Weights of a small GPT-style language model, trained from scratch on English Wikipedia.
Size: 15 layers, width 256, 8 heads of 32, MLP 768 squared ReLU, vocabulary 1024, 10.1M parameters.
Training: a variant of Muon for these matrices, 572M tokens, 11851 steps.
Each number is 128 + 32 x the weight over the matrix's rms, rounded and kept within 0 to 255. Layers, rows and columns count from 0. Numbers have three digits each.

# layer 3 MLP up, 768x256, rms 0.246, rows 708-767, columns 0-63
129137161105128138148105176129119116158121128127131176117135130143135137134131111138145121133109084135121137114125112134151120145083163116083135157078134144147119088135123118088115123134108113
110123097139109131110160182181093153167139068079125107165204130165119109142114114147141147144161094109107112130090136143129141141112152169092135136122062122096102139111148141129144122102180158
154115114101158129108144114100138134144147133126106100137143116116116137130155142136140138119096125142133146127142147122137126094136122125129121098120126133095120168145113101093138138115138138
187121080158143101082156149127151131151115109161157131185104151160208193143082147176124164084094087122116141137138130132142075089170091087119144097131094164139111069153062167135165130090154149
164125122118067112130185123113122115130170118092167128146127110136147044137066120128120140135102107137123132116042172172135093129124145112061146107120084122121123088160122134082131143129151129
100086066159181170048173066144063123091177107189146123091116216149123105172060035086158103040087115091103124086141122080184034090120037115152141076110170090107160106169124173146140162109145149
126127152060143101104133106103129137135119155174123173158109137136182146181186085119163157173118101128099132146132114088163091138150118151133094168100129169092141148150129134134114129163119113
155164117091093150153151124150142113125115160159121129150156162107139143175060160158127102079139147061110137230074152109206121096127171096111094121132108116107146105124162141146125123140150139
170107162188199059177118102096156103120174123126069160112129192160111123085142101153028129153135098131097164077120156135109084149145119067094129136044109147110092104048156131085207098179098152
080132123113134073088150096111160114083166177155136077124139141153128053177132055128174102080155148134072196118171134150122165168119119151135147155103134138140178093183096108071121083075174129
132125159153122085168154085081117126117135078142172164135058120139138170075118108102101136123085056203118150164118097106133050169136072064104131112101099136150067081112129103111209150174091135
100110152149231136148109138133135090107196121130000133113086109186100126158141094196182092126168151149196073169158192105156114075097198058124123145117081145148087098186183112074161122168138121
162137082139144169143108116091069145099116073142168106109127118158120118102061130136144107098120127114206155143143179155053134101082162127125157182119116146119127109149123117102080099154180179
117185161150188129141075136192147211091141180160092165145094193145126143148153077122166072143123082193104095148188113077104151182063200101189103132130194123131179093124115124141156151156172107
185104101122105195137162137090153160118191118093173128115121174150120177114178114180168089081133149117145126158194051141084109149116174110082142095152134107161181210106100056144147130137116104
191184121133172171063168084145083048062162161107100115108121099093077141151074098088104189040124160121098142072099137141167090104119082119162156192128120118065132118158120182116114099113165186
145098094063133214112140113093071160158144120125115175097098185164129206150113073211218148170181066131169184152172139231112169123155128118133232158174110094159128089104084055143118139154131111
128168148073177160090148135137083150103136144109068110106151126203089161081080130178158071114124127139139162115109105124180146113131140122134192140155121123115046118076105215137153156119144112
121112119125122142118128120123149130104122133114133126117123135129117155141142140129128111138117144132138131113112120124132121129150128124116134133124160117130114100141122135129152127124133135
116144131094174078229127156152130081209168078146079128115124129198155221169203074174111113216149052133086101080148138054128099095112084047058148068147094051140118093104189151139205096131085096
170066145152167094087121118161181146128192129140129153074180149143109084150085133163043119166104102099083140122087130148140117101153184127117120159115127136142122123142110106187203208191138123
151109099152134161130144173148155131127130102089108149088155148127155134097127135158161112114153152156176127101090111105172145139142103127175165110094131133143110099074108159133152102137147108
186069092149118159169124145201109160113149142044075120107123157172148121162131070096146107153058147180079145116104162095160094164142151055135165113182113052117137121091158197119098133151136083
109133113050125163231113118129165125138110175151072133134174150109145095207083142155176089091159140094105126194047189125145144176106153096129122120133126102089118088126151139140166135182109127
145197135060138140114135074159102105149110161228094103136108154132092098111145089126116137121178096161129166126179175117071154109179075162206118108100067142128112046124162131087125157097119165
106120113099166084171143112121101116153109117138067095136164174132101120171143124121169110126128105115090131146061168076165156165106129172094109057123121115156106104106069166138167124149114131
104055234082095091061116096176114157132153124167160171148101102166193123237182090066193058108123059146094159133141150177110057136121131133150152105115135127111110145191083129111127173128156161
147149136097125097145129130104137146086140100123156111119108149128166125162143113146173086124153084136142130132125091118147147113079133132106144149129132135108117138128166111089123115138152127
158094140109148134083098138159147120131169075110091103145117156153044164079165077093042106101143110134130124104183138098158018198094118082079118090051120173118082127087128140179152178177122085
132113218114110126155138143144097081107178057149131080075123129164110105183187083090125141171121061120079082092153094121154118159035108114136155117079131094095104061152191108110150087166191143
151160125136119165154164143120135129120114130127110152138129110076099109139123139108155160124154145168132136077135152142121133177095129085158098100184084173132143109140124158087174156161161115
131115150130113136121117096142124136159162121134131146140144104104128095133137183153133141177089081144121098119123135144154112120157117131112163108123117132134133099130121149122146129166167085
161106138139135127133111110121107110120155141200101089121208108121122119192097126182119122131077150018132138096172093169131135142134161085110103134117111122167195164099107067129126165172168072
109152154124127112119128127140148130154146138163122151136129139151133143098105141111098150146118110101119108117110136103109137129127109075122106132129119113118130102135157127127145180099145115
076106131118138140101069107124118125143140114128169095119146160095149121153120142131112098229100101097104113120091069136090129098164137142094113130077152132115097176149095094093143120123124122
119155126136088159104122090125101088119104177130114099142134168113124087095125084190138172076112169127147152085089133110151111140136102142146160088088166146121098168104093071119137118152105123
182154152153179152184154076103084135093063144157106152143176173157074142142130115128195116154163083101106168160142149179143121116176118136079173114114127157120104109117083140098178142188115096
156133114124158176084115098139107110065149095113139081121138119154087145117111129164166127115095166103136161081111112144091124132136128126122150152123131156158149161082149110182104132105120166
157165120171103075090194093119116094127058109173104104157135115047097081196107169116165100107135069124081181077192182171157092086153137054075142083151107107157164134126117172097167141107172126
144154083131090118111077157151122137116154105122073189125113113119080168099132111170104153139151098132178117122156097150145128123173159086130137126144144130126134149160106111112123116152107092
118116097124104117059117082097109098104135142101098147117159199148127108098119099132150180118171154191113128116191148091114170148119063124132163169088171124116116154138081113067117160067176120
149107144126130167135117125142154148133130103131110133139112198166129153157153117145156129180126114152134134133134122133105138125122125119107161132141131108135082072114158165110127165176112144
148177114155113141089145101127141115109149178137142131106077116159115135087128150125125158129130115130074103097111110173175105126125188126143138128112128159159160101113112100108148118136078148
118104106113082133141135150137137111157130108121124134114128123144141118152159115103129163116123100136134133137109131129133141142131120125118156120126110111145123105115113098141126133095133140
137133103150143196100140067051100121027127134087119137134119130157071141132126046175175170069141100140127154148129076093093105136087184139118191126104136115186128155111154081108137104117133176
154113138107114135103130079073141145135204122119096077133114159112139161150093066184096153192138072150141156112176064160106117167044131144138149179167106113143191135133109140133174108163191196
132176147140184134130094133158153130169078155173031174170101181101163100200099148063114158097102074150160176079099155146106154073117162166166141153139075073176153190100123122091130080130150115
110124122117106139109132137137129121101117135127125125140119127132130084153148160130149163139102138156129143111118132123132114139153116143123142173133152111137134082128147143124137155141160124
130153129107144089146119137129110097171145129113110131159135079103098158076102150116129097111128174112138133108113114116150127147100144084104105143111110129140111130125141128154133099145163163
160086115099133130154150160120100128138100142135107131101077139136133150138140120096127115140095124149086144113134117142139136143120137135153118121097131114114109176139129154110124097144134171
201112124161159148020228062218068156173128174206115105081150117132148178177072114124120134141039183165187147069202156149172062141164072209198137070159134145023072158127099144053133138193155186
048120165155149146178191072084093126097093100087153147150111177056204125080093092151181045020134180136137211119107114052123101137089135112165125105128183110110150140134124089071130151138113159
151115106075113101157178106151141111164091146112100215150132131129105094133103106073165141121147133139113135140092166164142134124186145114120134112132168109169146081127130136085133109144139126
112041109137168118092101132188188189088108145134045111089101111215149174162141063179138136074127072158111022159186150071142112047077094000189143146162105119102092103152175113123107148111124108
098141179110148124080082115121125143173161127092154129114130080107139138144128157159154109167098092130129138189129090133133123142124108110120106166121131125142136141142133137079156151177104129
100065102111112104128149201175116086135124141108107168151126134109180120136084139113110124150078084095136148133141196128126085151137117080149123107131109105144131140137131061076150146148089123
115139094138102131122076109086101137111117173084109073104137089137167119145125144181158131093175181186135165092089218140147171132181179128110100193127155122114113092202168152107099066091171147
130115069085143122144158142131102098129147128137138065143109173041190083122152042226160221040125105127093180140130135102134146112093113141148198087149114146141136135134134148090109078077101125
068092131193148185122061091114083073162176153187077130128150129107131120130142106109160157197160114076145149158118117150152121140168091091087138136159089123085132122157138122142115157184097155
126111128122117118122119086124105070088148110128143080145172119145134146127156117131160098138151115080139140119142106107162154130097159133080174114174075136156136098130117095135155167148098158